config.yaml
d_model: 576
d_mlp: 1920
vocab_size: 8192
norm_eps: 1e-06
attn_scale: 0.125
tie_embeddings: true
parallel_block: false
init: "uniform"
grad_clip: 1.0
warmup_steps: 200
dataset: "wikipedia_en"
Each number is 200 + 30 x the weight over its row's rms, rounded and kept within 0 to 999. Layers, rows and columns count from 0. The size before them is the row's rms in percent of the matrix's.

# gate: layer 9 MLP gate, 1920x576, rms 0.087, rows 1018-1028, columns 480-575
# up: layer 9 MLP up, 1920x576, rms 0.0924, rows 1018-1028, columns 480-575
# down: layer 9 MLP down (transposed), 1920x576, rms 0.0697, rows 1018-1028, columns 480-575
gate1018,103,192,170,162,182,188,159,172,192,174,174,195,268,177,199,154,184,215,223,236,172,198,224,208,166,219,148,175,149,232,239,175,217,224,185,233,182,185,166,166,147,200,145,216,191,268,216,197,192,283,227,196,197,171,166,170,182,146,188,200,217,196,216,204,194,216,263,191,247,183,215,215,199,179,202,198,191,201,209,101,236,200,213,192,203,212,149,187,199,158,220,222,221,173,204,205,192
up1018,103,211,240,223,186,119,172,232,206,185,144,171,233,210,203,194,227,194,175,221,223,157,219,199,178,237,214,180,214,200,209,130,225,210,250,209,162,210,163,225,180,176,210,183,227,219,229,214,194,206,140,172,190,211,224,196,242,219,187,237,183,141,157,217,226,163,224,212,175,210,229,231,205,168,155,210,197,216,171,183,223,159,220,231,215,181,240,226,209,226,244,223,173,227,170,186,222
down1018,103,256,168,147,186,172,246,157,208,199,166,177,228,291,208,184,165,214,154,167,162,211,155,184,207,196,176,212,216,210,250,188,235,191,161,180,247,186,221,224,212,138,205,216,207,223,227,201,218,220,161,229,174,193,234,169,166,220,236,181,175,189,236,174,212,200,247,189,185,211,189,208,163,201,232,185,231,194,233,231,156,164,193,193,163,182,164,160,217,223,222,151,232,231,159,221,193
gate1019,098,165,228,170,175,225,206,211,181,197,199,184,183,201,159,210,134,217,211,188,222,178,207,187,230,169,164,221,174,195,259,222,205,207,235,245,161,193,215,208,198,204,204,219,206,213,181,209,191,201,215,199,142,197,194,221,236,208,197,177,192,168,233,210,240,231,279,244,186,204,207,235,223,219,248,207,227,170,161,248,139,205,183,199,155,251,120,156,266,165,170,206,172,170,168,220,215
up1019,097,199,184,193,192,182,200,213,183,190,218,233,257,169,167,188,173,200,201,172,233,162,184,188,169,275,191,257,149,208,239,178,267,195,182,193,157,189,190,201,174,177,185,198,172,185,214,181,187,173,212,210,183,220,174,220,230,246,170,163,181,148,287,192,216,201,180,260,126,177,195,185,137,222,165,209,253,164,175,134,202,273,222,161,212,168,221,213,239,225,168,200,168,208,174,153,223
down1019,097,180,217,165,193,247,206,175,203,216,266,202,199,214,205,207,204,180,271,178,216,181,246,200,191,204,177,184,241,221,243,212,144,218,179,189,232,179,235,151,194,168,180,221,191,192,203,202,272,224,165,223,206,196,203,174,217,206,243,177,253,180,179,214,177,217,214,163,142,217,226,201,201,221,240,147,178,196,172,248,213,179,219,166,149,228,188,173,151,158,186,189,183,220,206,201,159
gate1020,103,174,176,155,197,199,195,158,202,170,203,209,219,183,218,175,224,205,202,144,218,227,199,187,187,224,237,210,196,243,199,210,223,234,184,172,178,253,116,206,210,163,186,227,147,238,219,193,191,209,200,193,293,197,141,202,238,191,253,208,144,149,172,181,168,259,261,207,203,243,195,207,184,198,204,196,205,168,157,238,215,271,241,148,176,140,199,228,191,231,186,163,160,201,131,204,151
up1020,104,185,229,186,276,182,212,215,193,162,225,175,183,207,197,165,200,172,223,147,194,218,243,194,223,173,193,167,220,242,180,165,222,185,230,252,192,249,186,194,202,191,173,200,217,209,214,179,170,228,127,176,146,202,239,224,177,211,204,210,187,207,196,178,166,183,179,169,181,243,216,176,178,202,230,126,247,174,231,228,216,145,203,216,186,180,209,181,191,214,222,246,212,144,185,190,178
down1020,100,174,163,198,249,167,187,182,263,189,259,150,160,202,162,264,198,196,238,205,201,231,218,177,201,155,227,203,228,155,205,153,192,215,217,186,223,189,210,224,178,179,200,167,171,222,255,228,180,201,191,188,204,167,230,165,168,206,202,282,182,215,199,213,128,189,221,223,263,172,237,197,186,204,181,162,132,189,171,195,211,148,236,175,181,221,224,188,205,239,157,232,188,184,179,174,227
gate1021,100,164,200,192,187,239,204,130,203,214,224,204,237,190,189,217,221,173,194,237,172,198,154,230,212,175,229,183,209,168,207,155,211,201,200,255,180,269,266,221,203,216,232,204,183,203,224,223,177,201,168,198,213,227,265,230,168,226,226,206,224,154,247,207,234,187,199,202,185,228,250,246,230,204,204,183,204,195,155,198,212,212,174,177,215,235,252,260,238,226,209,160,231,205,194,204,203
up1021,101,189,204,233,193,224,242,156,173,169,203,205,255,189,225,182,246,227,239,218,178,223,192,231,199,225,210,199,183,219,146,160,147,215,220,206,218,201,130,163,175,230,207,241,173,175,237,229,196,200,183,175,210,221,243,235,159,173,230,223,206,168,239,168,173,199,240,228,214,268,231,259,229,166,235,180,212,224,190,241,245,193,191,143,161,257,219,239,243,194,209,174,202,231,215,212,198
down1021,092,228,185,240,174,220,215,248,211,173,227,161,115,263,235,220,174,224,221,232,178,153,188,190,191,258,199,188,193,149,247,234,197,210,188,202,184,192,245,203,215,204,175,192,185,231,198,228,172,230,171,224,189,231,229,199,201,197,208,198,232,245,174,245,196,133,221,182,156,218,193,210,217,175,272,177,224,216,292,195,215,187,169,196,223,190,160,163,269,176,191,191,203,275,209,204,262
gate1022,098,207,231,220,212,227,203,189,174,210,203,160,168,222,149,231,234,206,171,264,167,202,192,182,203,151,221,180,194,208,207,167,212,204,162,205,213,200,202,199,223,226,218,203,224,240,235,218,174,185,224,206,209,204,203,232,198,190,204,211,204,195,184,229,224,165,181,187,214,182,284,186,187,220,205,195,224,196,232,234,200,194,203,175,203,201,218,228,178,201,226,203,215,212,150,182,179
up1022,104,202,233,183,222,186,209,205,180,208,191,194,204,241,212,191,216,214,219,279,203,170,171,228,240,201,150,184,210,240,158,207,198,169,236,191,168,199,224,171,219,167,215,194,196,206,164,187,165,194,202,204,180,163,210,193,195,151,210,215,208,215,199,238,182,241,152,210,231,242,188,192,190,237,220,182,202,193,111,186,249,186,164,170,237,214,192,186,210,154,199,198,210,214,159,238,239
down1022,104,223,180,224,193,215,189,195,270,189,205,204,171,178,174,205,204,158,175,183,185,258,216,227,179,195,171,245,209,214,239,187,201,189,175,154,156,174,230,160,162,250,185,199,243,196,141,203,200,205,175,210,210,212,247,188,201,171,210,212,212,230,224,171,162,191,258,180,219,225,218,156,222,203,251,168,197,171,239,193,227,191,184,190,212,116,164,183,223,225,182,194,224,289,175,198,216
gate1023,099,190,176,195,182,172,190,214,168,233,215,214,228,202,228,247,202,229,189,221,186,223,139,187,197,188,231,228,220,229,193,160,171,182,216,202,185,190,159,165,204,238,295,307,168,155,176,183,214,183,243,243,194,238,229,244,167,168,219,168,204,174,210,129,219,215,212,221,227,247,158,167,192,231,189,213,180,198,213,194,206,210,159,185,183,209,200,205,240,207,198,211,168,158,228,226,229
up1023,097,166,164,235,195,217,112,181,185,196,237,177,267,192,264,219,219,179,189,207,167,197,188,202,217,225,231,200,184,173,209,184,196,195,233,242,197,203,173,209,198,230,224,212,191,225,166,168,195,205,210,196,177,232,233,188,214,166,222,154,209,109,187,129,150,209,212,223,176,206,206,257,183,238,129,169,194,205,188,182,246,232,234,238,199,227,243,257,223,214,227,240,191,208,214,172,203
down1023,096,227,172,213,181,244,161,221,181,230,201,164,199,132,196,193,240,240,169,170,184,205,170,176,191,175,215,197,183,150,234,215,193,202,165,253,248,273,143,217,201,196,235,217,191,230,237,216,163,170,239,166,196,254,287,136,226,214,218,160,186,200,209,149,207,213,193,180,179,277,253,243,183,212,177,187,218,146,229,173,203,178,250,228,184,220,208,195,174,213,195,185,204,201,219,207,201
gate1024,096,167,205,179,240,209,210,223,267,225,240,228,198,161,211,229,212,166,226,178,170,181,235,184,155,201,215,176,202,248,163,184,210,143,177,238,164,178,219,206,170,193,250,220,190,179,223,170,223,216,204,139,234,173,191,189,268,216,227,245,171,166,174,224,209,217,183,215,199,135,166,195,251,155,182,208,204,206,203,149,201,214,125,172,220,237,260,158,191,205,211,206,217,201,221,221,219
up1024,104,220,133,167,203,170,212,194,250,144,195,201,182,215,183,210,247,205,178,229,205,215,228,221,185,174,181,189,204,227,174,262,137,213,191,247,150,214,173,195,219,253,194,159,229,215,209,159,224,208,237,266,182,212,184,198,201,193,157,203,169,204,239,174,232,174,188,249,158,236,200,191,187,232,183,228,209,170,246,220,224,194,297,127,182,210,152,228,217,292,211,228,144,132,205,229,181
down1024,105,210,186,248,152,214,227,222,162,227,219,191,216,185,213,243,209,145,204,236,166,194,210,159,188,117,231,209,202,199,201,180,155,191,278,228,223,196,199,201,246,208,259,176,262,210,244,168,163,131,192,224,175,226,112,238,206,188,192,199,159,134,234,191,180,249,106,182,210,174,127,178,183,233,149,203,187,252,184,199,210,183,175,171,241,251,202,189,219,202,138,199,192,243,219,178,178
gate1025,106,168,218,196,208,229,223,168,240,196,176,194,200,180,157,260,194,184,213,224,171,195,172,244,246,181,221,220,225,179,221,168,177,268,248,233,172,128,208,217,197,253,197,217,189,208,224,183,198,169,168,229,227,209,123,204,207,226,190,174,172,160,199,191,156,164,205,159,201,204,141,166,203,193,196,186,216,180,229,162,178,280,215,201,211,239,257,256,172,175,193,200,195,187,227,247,192
up1025,102,144,218,183,130,219,208,222,210,168,192,242,261,208,207,199,144,180,184,186,156,190,230,242,259,168,158,147,172,208,236,235,176,238,200,202,207,203,179,224,193,194,193,193,234,194,117,200,218,182,201,169,240,165,169,220,165,205,200,148,176,179,188,197,203,193,238,164,179,166,163,222,158,193,180,218,185,200,184,151,261,248,205,200,195,155,189,168,240,194,205,228,207,206,233,196,169
down1025,097,199,158,196,257,279,197,194,160,214,222,234,195,166,241,218,201,220,256,264,225,222,199,188,191,221,228,209,220,162,233,194,154,234,207,191,172,112,238,207,189,248,218,197,200,218,211,141,231,187,254,212,193,245,198,174,200,218,187,160,222,195,225,181,158,175,217,204,234,207,196,216,200,187,168,176,196,241,212,256,190,185,185,170,211,217,210,229,211,222,189,217,187,166,196,221,220
gate1026,093,183,171,185,190,272,190,154,171,250,156,177,208,207,203,190,158,197,173,211,172,119,150,170,232,194,137,176,232,160,139,192,181,202,222,241,242,202,209,178,218,239,227,209,224,229,149,224,147,232,253,211,236,199,188,221,140,198,201,179,255,212,197,206,183,202,266,208,232,251,240,198,154,214,188,194,181,160,186,179,230,247,148,171,147,184,217,186,193,184,202,173,181,187,204,175,236
up1026,095,149,230,180,212,175,142,175,234,232,230,212,124,211,231,224,195,224,181,142,204,215,137,210,197,165,188,187,210,191,216,239,240,263,228,236,170,249,187,173,206,231,238,217,195,183,187,226,202,212,236,189,182,188,226,158,233,164,178,175,196,211,215,140,180,227,260,192,196,226,240,249,177,220,177,204,229,208,152,167,234,183,218,230,198,184,160,188,168,205,190,242,145,227,206,210,176
down1026,096,113,204,193,187,192,174,234,154,230,236,242,210,200,179,189,258,201,206,212,220,161,246,143,218,176,187,168,178,179,144,175,201,216,187,189,215,202,172,188,211,154,217,174,184,220,185,235,174,176,219,197,216,229,183,220,141,228,241,251,159,233,224,164,214,213,195,230,208,244,202,233,151,131,218,208,178,186,161,226,202,172,181,289,189,201,187,180,211,241,197,169,213,178,197,182,241
gate1027,101,197,214,197,235,205,265,150,194,198,179,196,260,186,133,166,176,202,189,217,182,207,157,192,182,230,223,236,253,194,249,195,236,170,223,208,182,213,168,245,176,246,113,217,176,216,179,220,174,180,229,186,207,205,140,195,214,219,223,198,218,185,200,212,254,202,187,216,179,174,199,239,229,185,244,185,213,218,155,139,201,238,177,205,148,199,196,202,191,169,198,213,166,205,178,221,177
up1027,105,233,154,205,219,170,147,217,211,279,162,200,174,237,198,209,207,133,236,166,218,184,251,222,205,179,286,195,190,207,205,169,179,255,165,207,207,161,189,147,190,235,221,245,261,243,256,233,149,202,130,195,179,214,191,197,186,160,248,174,184,181,243,225,185,220,182,244,210,179,202,163,225,261,191,187,169,182,215,186,171,249,203,177,248,211,186,137,225,223,221,175,139,269,181,198,243
down1027,100,216,223,225,201,196,177,174,159,187,174,251,243,187,150,202,266,207,238,218,184,194,218,108,226,216,169,240,223,197,192,188,144,193,221,167,193,185,222,251,218,194,216,195,240,207,220,190,174,191,157,202,247,157,202,253,160,224,230,218,198,253,182,182,145,181,219,235,103,275,225,220,200,177,174,218,218,210,232,209,198,216,161,227,152,207,135,194,216,245,164,185,164,200,153,164,231
gate1028,097,166,207,192,201,222,141,202,221,212,169,196,230,244,257,179,175,143,176,218,164,226,179,216,226,221,190,232,212,173,214,148,208,218,196,237,188,199,219,229,198,264,197,233,191,186,199,184,217,193,186,217,182,174,145,217,187,217,172,227,187,206,190,185,246,147,204,161,198,207,186,184,206,216,136,146,276,155,198,172,191,221,187,166,217,207,227,222,231,236,163,230,193,228,191,163,174
up1028,091,162,219,180,174,223,211,146,187,225,238,205,232,174,215,178,218,186,188,219,164,264,217,202,182,271,227,187,234,214,268,228,154,196,187,222,221,253,225,179,197,222,170,242,173,182,189,236,260,158,167,203,206,167,178,179,204,204,198,182,222,217,211,176,201,240,189,162,195,227,191,197,158,137,176,204,223,172,180,233,133,179,192,254,205,189,215,208,225,251,209,249,185,229,211,222,226
down1028,090,230,156,220,252,166,183,217,264,196,158,197,195,172,177,233,206,242,275,182,261,178,203,239,190,196,177,212,212,216,170,189,224,219,165,163,177,164,198,199,232,162,174,171,219,154,226,211,204,204,228,173,151,213,188,238,219,228,239,173,209,246,207,203,182,182,182,208,200,231,238,200,226,193,195,199,226,196,237,210,244,230,202,159,165,273,166,211,221,193,201,197,219,189,187,274,203